Each number is 128 + 24 x the weight over its row's rms, rounded and kept within 0 to 255. Layers, rows and columns count from 0. Numbers have three digits each. The size before them is the row's rms in percent of the matrix's.

# layer 3 MLP up, 640x160, rms 0.109, rows 0-155, columns 120-159
094:107170148118153113114144086148189145153115140097117131115155160149134123111152148152140124064149127113151116105110115132
106:121176113131150127106155107127158111166106124127113112116166140154125138111149147127140115096146109153149119097131112114
097:097161143127164098110126086154177134153130128101096140115156143162119124114156188133155107100147121138138123111111106121
113:107151120120131108116133089132174134169085111140118109145119129132135120097144147150169149141137145122132134086082126088
097:091170155103168118121135101159200137139101148106114133136150141161131121118141152139162132088147133148148123107109103117
094:110174136121168110104143105137172140170094141100101130128152152157131130119148151145138119074143127130148140095122082112
097:103142154104161099123119061150195161158128149090127141121131161153130144126139149130147152078142142145125118124098106087
122:087177133110169131122149116150148159161073151133101135131165085143097142120140140119148140113150080135152113092121129115
106:132165140109157099108125098151177136156115135107114130129152134151125118104156173140147111094137136120141131099119091102
091:096154182117157102113122089169167143148120140116108130134177132162115119114130160141144129106135121138159111094120087128
097:104163154116172124115143076147179159157111119095108125116147143157132125106138134147157137073150126144156117116090113116
095:103167149112165110116127096162170162146110151104107134110167118154106119091148174146152134079143135136169152087107114112
068:125156124155145114099152073144168152124090100094143138081143146154151120116170130127139105108145147095125136100125110133
106:157177125101119132123131122132160121136088151124074115133158098142163140131161109130124144115153126170137134105149118096
106:094170123113154124103136116125153108176098134145092124119164167155114139112156154156135128087155124142164121084121095120
107:088121162107135132120096094122122165106169138147107118118125124145126122095122159166136171132140117140127096118124126088
095:099152139111160108105131079154178125164102122096104115111157144155135137102149160146144139072145123122125150119115095117
095:114170155119162111112117083149183143148119132093099123126135134159127141114161153145147127080147126158149131109106088112
099:108178141114159116104139095158165147139101114110114121126152140164119136097146172139171135103159152132155141087110111113
096:109187154124145121104126085151188115147108124094091114120139135154125120105141171153131137086147143136146122107114111117
100:116154148121172104118140098129152151148116111115101113124160154141111117112150174147153120094135112146166124120113106119
096:096184164118152104108150071144186138159120122104111108103156155157105111120133147146151130081143122152143119123107105127
113:081164128092140100115136081143151130141086089123117073128112172138136161114155166139164120105133152145161136133117111092
093:110182153121163107109145082150188153147104143101118139119148146151130106136155156132170145094143125127133133102107097115
101:107175167117163102108133077149189163167130135100127110113148154148115115122146169137166150101141120135132140118081088129
110:130158139109117110115122102100168170129161154134112120118181127145121111098126116126160147113143156134140090144141096088
096:104160155093146119111144093159189160144107134107106120126147149154119149095144136135172129094145138149126129114122096109
103:093157152106159104106124090144179143156118136103118114131157149157118140115155154136152142091154132141136136110107095120
099:089171135127158107104124079155181144136111133097091135123156156160120134120151157142164136076156140136146142107104096108
092:085157133114160108103134083155195168150115134105104119126152146152135142105139158137155121090148133135162135118098130099
099:130129169133149102117140086172157151183118129113096147090131119139095148086145149126133113122134125139137132119084094128
099:111171148102171118109128093157181131154103136109107117108159142159113147124154146148161141074155133128177133107094107119
100:102160149109150105119143085147178153149123133111141117110147144146103128153160150127185121077136122138145121127097114124
106:128181157106115131123149102150139198151087113106104149117119130147128096113118137152138116117142119104151149097139101090
125:113132175124167146117143079174158179136111106079129136143163120134133126081144160119138113113146145139157137113085097116
100:108159172122158094116140085159184160144131141108135118104131126164125144127144164125137137102142117138125121128121113120
096:105170145124156110114153081153192134139112124111105132125143141159113118111143167150159146086144131148156133103109114111
100:096140146119149104111117074146191150148117130083121129119149148153124115109148150140153129087143130158146116123100106113
103:100175152110167117112142100144167135142101145094106116133153148161128123115163152151140144074155134152163146099108098123
113:134137135124165129121153084127142147173129108079119123115145180138117105105145143142180137085151125115151123131095081101
099:112167137114160104110145097150181132158107138101110111125155153162125134113144149143160135073142136133141123109103104105
098:114152138111168122111128097150165146135109120095118130091157142154111114106155155155157125085141127126165120118083100115
085:091159165115165101109134066152172134162130116090108097118161152149121124116150154171158132089143140134152137121092108126
096:109161153114151093107133086148190153148133122088096108101167155148122132111139150139176152084145133125148141117104125130
101:105158133095153119120117104133181153150094148087099119133150136148133149130157135149154131089157150150153135090117124107
098:106172160108167106112136074134191141142102126114120137135161139160118124126156143143150099082155132131153117107106118127
097:104153168109172101114120085155187142149120127108108126106144154153128138125154157152165136080152131138163133120111105120
092:103179124112182127116124091159179134173123139107110143128154132162131144113154145121171141095147137162147125109098120102
086:102153147119181084120127102140154138149131156109122144104147175141110095112152153142147121112130144137139124130132110113
093:100167150112155106109122093147196132145111141096109135130164140159128126098158151149149134089153134154164130107110104125
105:114148190090107088129143090141161125148131119106093109087139134150104127136153137153155128082141129146143085122105118119
102:100168160109157116102136112153175137138099139118102138117164140157118146111155140137149145081147139142147129087099092112
096:088155148108168108107132081153191142151109136098110126120161129152139112111139133119157132078149126144140136112109107128
099:132154121123164152128141115123159149154076141113116119113154134144093146133133149136147084108148097137148125092122094114
097:102161147117157122112125082147169146160100134111098120125165157156120134106164153136137134075149145146137128108113117110
102:093151136109147105109127084155185140136103122107106120127153145155132153122149145140163152077157136146130111106118109115
100:092157143098160104112136097143180111156119126100114120118164141157126134105148142145151120077151133152132141111100099110
090:092180161112144089117132084162179126152123133098102116118148152156118127121154151136151114105137132173137129136114104123
093:112161132116164111113144082131177143144109132099118111120158134152135113093152166143162136082142137127145144108101099118
101:124195133120143120109134076144152133162105133108094124126146139161118126119134155133151154079157113130164120101102078127
090:130182151120128117114152068129156109158098111081111137117132124133141125147140148126122134096160153168174138128116120111
095:117160152092141104114131090157182133149125122091101122119157156157132121113154134152152154099137143147136156127128083100
096:091160140098172120109131092144176143162096121111107114113153147159127137091141146136145121087144144128136126095117113114
101:110157153116159099116126084167181156173114132088115110127150141158122124119146151153148121080159128134144115116105107129
103:111171146094157115120120083155181150145122127110094110121164138159126124114157153143165147084151134140158125110123109104
074:144158156147148101080143086125167143137075112092136134131138131185128126120133133137144107071181151123136131104126121125
095:113148134096171112120137062159177149151106143106116130130146151167130132107150135156141143062152131160144132124112113104
101:113145139110160119120141093175168148144116123101098132123161147156124121094172146147145137098138134128155119127107090107
099:102156146114157105113141102154173148126123112108114118113178132163102115092160156153153137089152131132159114100103090121
090:104171147129174100111152079152188138159120130104128124111164147150106126120152132150145111102130150142144127116106090116
100:105151145119154118116132098169189149148109141115098132124166120147139115122165140128155118092150143152155111079107104110
097:091171153111150103121117095141189139165117127105099127123152141163120107095151148144152116092154128143146126116096104125
104:102163138097146094115134109137155125175111122104119124132155149149133119110172148136157108091144134135142136112099108115
095:127170140102153133106138099160180128157111129123114089120151154152131151099163165126154111094150123125122131108112122090
101:099167155124145105111149097147185140152104135117119126113176133149114128138164163121158135119142130131169128108103112116
099:110168143104162114110123090141188145145132138092103139128159143151118123107148153134165136080147144154146118128114097106
100:092138154118146094118119093160175119166103123093116103107163151145126134099138162164145139090135147129146137085117105135
095:106157124112159105110126082142177143158108141104121121124158144153131109112155155151124123095150134145156137113110124112
098:114175153125161107115142084167173141136104122097118143101153139152143108118165160146168121079153154143155118121094093109
095:117168136093158113106121093152184136145117123105091108126161136160100131086153155133160128093144149132140131114125106109
096:099158157111162097099129074129173136137111120106113116130152145157120122107145145141166137077154139129155135123115104132
081:109175140108163121108122083139172138149110132101120130119152144150117142100149147142162126096152159157143122107094099113
098:095159162114161110109128098152191139150117125103110123130154152156113122103150149146131124086148137145163121103113112133
094:121174146113161131115153100138180154155117143102110145123156134161123136087143161135152139069151137127141141109097104101
091:102155148132127112128120118132194136150119139103081121102159147156127131111171146137160121106150159137143097116110116081
104:097171156112161100107141096136173140155117137098110111116179144159120124112144148142149137095152126134158123114108088119
094:117182138103159108102130076167178119149127113102108122122169137158129120111155166134149131102144136123143128107091097112
071:095136151111165103116118102118155151134125129109131132120139159151107110089139136138159128086146157147147124121089102123
097:104180144108151100115131086133174140151117136081102113134178135156127131119141141149163144088145129143138125120110122107
099:103163155128151109103134100151177138161120134110096107117148130162117119111134163147153136101146137125166107106110095127
083:096174134102160097110127078140158148148108139101124127123153132157121107122143147152166140087140150144143129103106103119
099:089150154087154112112132090157167130153111140114106119123140143155129130109155149147160141094149129159141131107092102115
099:080159156107156113114133111145175143136114144105109116116158147160123143123157155139160136083143138146137120108098100107
091:100157143125167119111136084145180153152106142101096127128161135151122122137144141134162127080146118143156133109107113121
070:129162173144150101087152092138160131149081131104158130119142132156137138139133144136128097072152157135138137104124117132
091:124146120123159095108130084129163148176135138086115112108155148156107129091143136146158124084148150130151127118089119108
114:119161143137148101116119099138148106122086119082111133142170130148138086106131125146118145093138135101139104103134089130
109:117188160109114130120125116112153095160127143107097095118147157149129110105146121173153159132130149132128130101129100126
095:102184141112150097112145088140179128148111114099111113125153137154117112101140173154144129090149129143151123101110093121
098:102163119108143102117131101140173143166111140110112115115145132149122122113163154145148161099137125155130130086124097116
100:106166151105155115118142091153190168137121117105129119123144143157118123106138149146161148098144142136156136106087104132
096:099170148106168112105123096147174144154106144083111110108139139160141130098145149131155129080158132145138131118107108115
101:087179139110177108116122078126175122166118140097125142099143139148133110116146161144147118088139125146142133106121128116
132:118160127107143102114146054148144148157127109116125121117148153144101113127153154139142110109155104128133113133107097118
088:104149163119157114098121084144158125156111102092105130112149159141132115114136158149131132064148145124145123106085093122
109:120166158094164109109133110153166130160124124113109104126160148146133119106170154148147127094137148120154141113125099110
107:111179162113168105110128091142175156149139128108129127116154162152107107130150155128168151094149125132151135122108103119
089:085151134105150104112133096136179153174112137114133120126155143158144146113127170136152163096148139156137137115114094100
094:126143144119132101104140074155189142169125116097100119100171138149107123122155140142166161111140155131134114120109110075
134:108127127124127106122141089146157149200083130072108114110141112144156126120145121134138114110148099119113121129115095124
092:119204127121163128101138088134155149182099133090094114131155138149136115104142162150133093078151121131144132095117109123
106:090164154116145104106144100137174139157120115100106121124166178154127110116153148151153132096143127146148124105124106108
095:106172151113175108115134088162190150152112118095105116130138134150128117092141146135144120065157145164146125117094106127
101:106164145111148097108129093135187125140124135088103124130172146165111106117165170131161153100144132145155115109126104096
094:103158155126158091110122077141175132140126120097110112122164156159107104119145158148148131096145136134172124118109112122
093:115150141099162113111135066151170112145103111098114120112176157154128110105167157143160130103146130144159137133094100121
099:109162146147142131121153085145118156115132129076116140106149144135101078101154148140142130125134113109133133103114070119
091:106162133117161121109130105142164145166112140123114128121170169163146121106149150127165148092162105143149115100109104113
068:097141137112163110115115093119162139136110149096131139107146157156117103095140147144154134100146160156153132124103116136
095:097158161121146120114120087144185144154107126102107126120157142149107124128154157121146126083146137162145123103105119127
118:110140150095135111117127091129159110143128075134107119126143195143086140127154146145129111115145126132157114117091080123
106:090150174098151104108145074151172138158128107094126109124157125154107125097147150155157149098141126137139104122096102124
099:114144144108159103120115096154193156141122139104105132106173126162124135091145147133147147086147130129166120119118092122
091:110171134120158101105125094134189149160122130098098119143164142155125123103138144145153140104144135126129127089106097134
098:096165162090149116107145091167173120156103138097117107131151154163113161089144145136147141085149138151147148117110108132
093:114169152108169111109147101141170145152115133098102145124165146156110136094159151136150138079147141138156133096112105133
099:097161156101150117117154094151180165151114127100116112112144150151143136121146146134170128096149138158151122119103108111
096:094166163114149107109125089163187133143116137089099112125150140154127129099159156132147144095158138141126127115098129100
098:110168152115168109112136102159178149153118126092113122126168143152126139103148169136151144083149132148141132109109097114
090:095171157113159092107137086137184128160122129095097130132160138158129126115148164152155138090130138119148139085104086131
097:102196143105172130113136106147169156155107145120106123119153114160130147130130135138155143099157137149155115091097125115
098:112156149121165102117136085153199134152106120090119126107142145152117117114144168149144116084143127163170115123101117122
112:096162130128140126115123094152161122164103135101088145118155156147111113087150168137119104093136124122165124107132101117
099:109155137103165124115124088150174130159113112100106093115143158156126142135142158137160140078146147147153128108118096123
108:103169154125168116111127104150176138148120141086100122132143146158114138106153157145146116078164144140150130117125103117
111:102190159108153089121156105119138151152105123096108115119160108149096104097119135161153110081159125104172113108123107127
099:092164157115151109109149095171194146140081144099101122116158141158134134122142150132141120081141126139135129101121103115
121:128143147121149135110131096156132136124102089111109123133177140140121101104133144166164125127134098121166098109078113109
091:111154158092150115108157098150188146142103136115120115116153148160142133082153165144154131092141136153155139119117104113
101:097180135113171107107120085138167150154113149107113115124151140160122141125137142131155131090152138138133128114109118103
093:102157174122147096116126098151177140141122129096108120121148158158121122108149141144170157083135116121161121108101102125
101:086162164108154099118152110151190138149101148087110111129152128164121146093136145132144121088146132144144125088104095133
096:097142154133144092109132087150171141159109126123100136120159131153103114129143148148162130080143135138148122094091120112
103:101167153125176111114136100154163147149107156099094119118149126157129107114148151142154128070152125154147136111101111126
095:093171135127163103110130085157167155150107131102099115134155156157124133115139150138171146089146137150159126104111122118
098:087167152116162099105152087154169132141116130096107129126162150155124135107148154144160121101144141140157130099113111129
099:108182139124152111100143100167184137154120132111102111117171140151114135105165147147149113101143118119143118106104109108
115:122162125117134122121136101142180131138089128089108126108156131149138141131136151140152109112147138121129139132119080126
110:110141140084137127101136107151165148127121138103108080126140173156134130095163180129157148097151143137138122119126101078
096:101175152131159105114152081137188140147127128091118140117168151152125112142149143151140152085132118126146104119125095122
098:103174140106153097102133103132163145155100122096096116127146127162124122104147160160135116086148144163149138091111101120
093:086159156116150107112126102160180136145115126115116135125152145153122123106156158137157115081148116158127139108117110108
099:116135151099162098114122106155176145155100134095101138120172152153124143108150147126154140077139143154149130098105099119
106:119197139108142101113133096159164143171119144114115130132131138156103125094155143151142128098149161112140128079121099106
088:086183141112136090130151082163161157158099108094123132125138143159126089084160181133176135121143158152129142092107121118
096:097172144111153103112129097158183139149110160107102118122154130155135119121159145151140126090142135138120148099125113109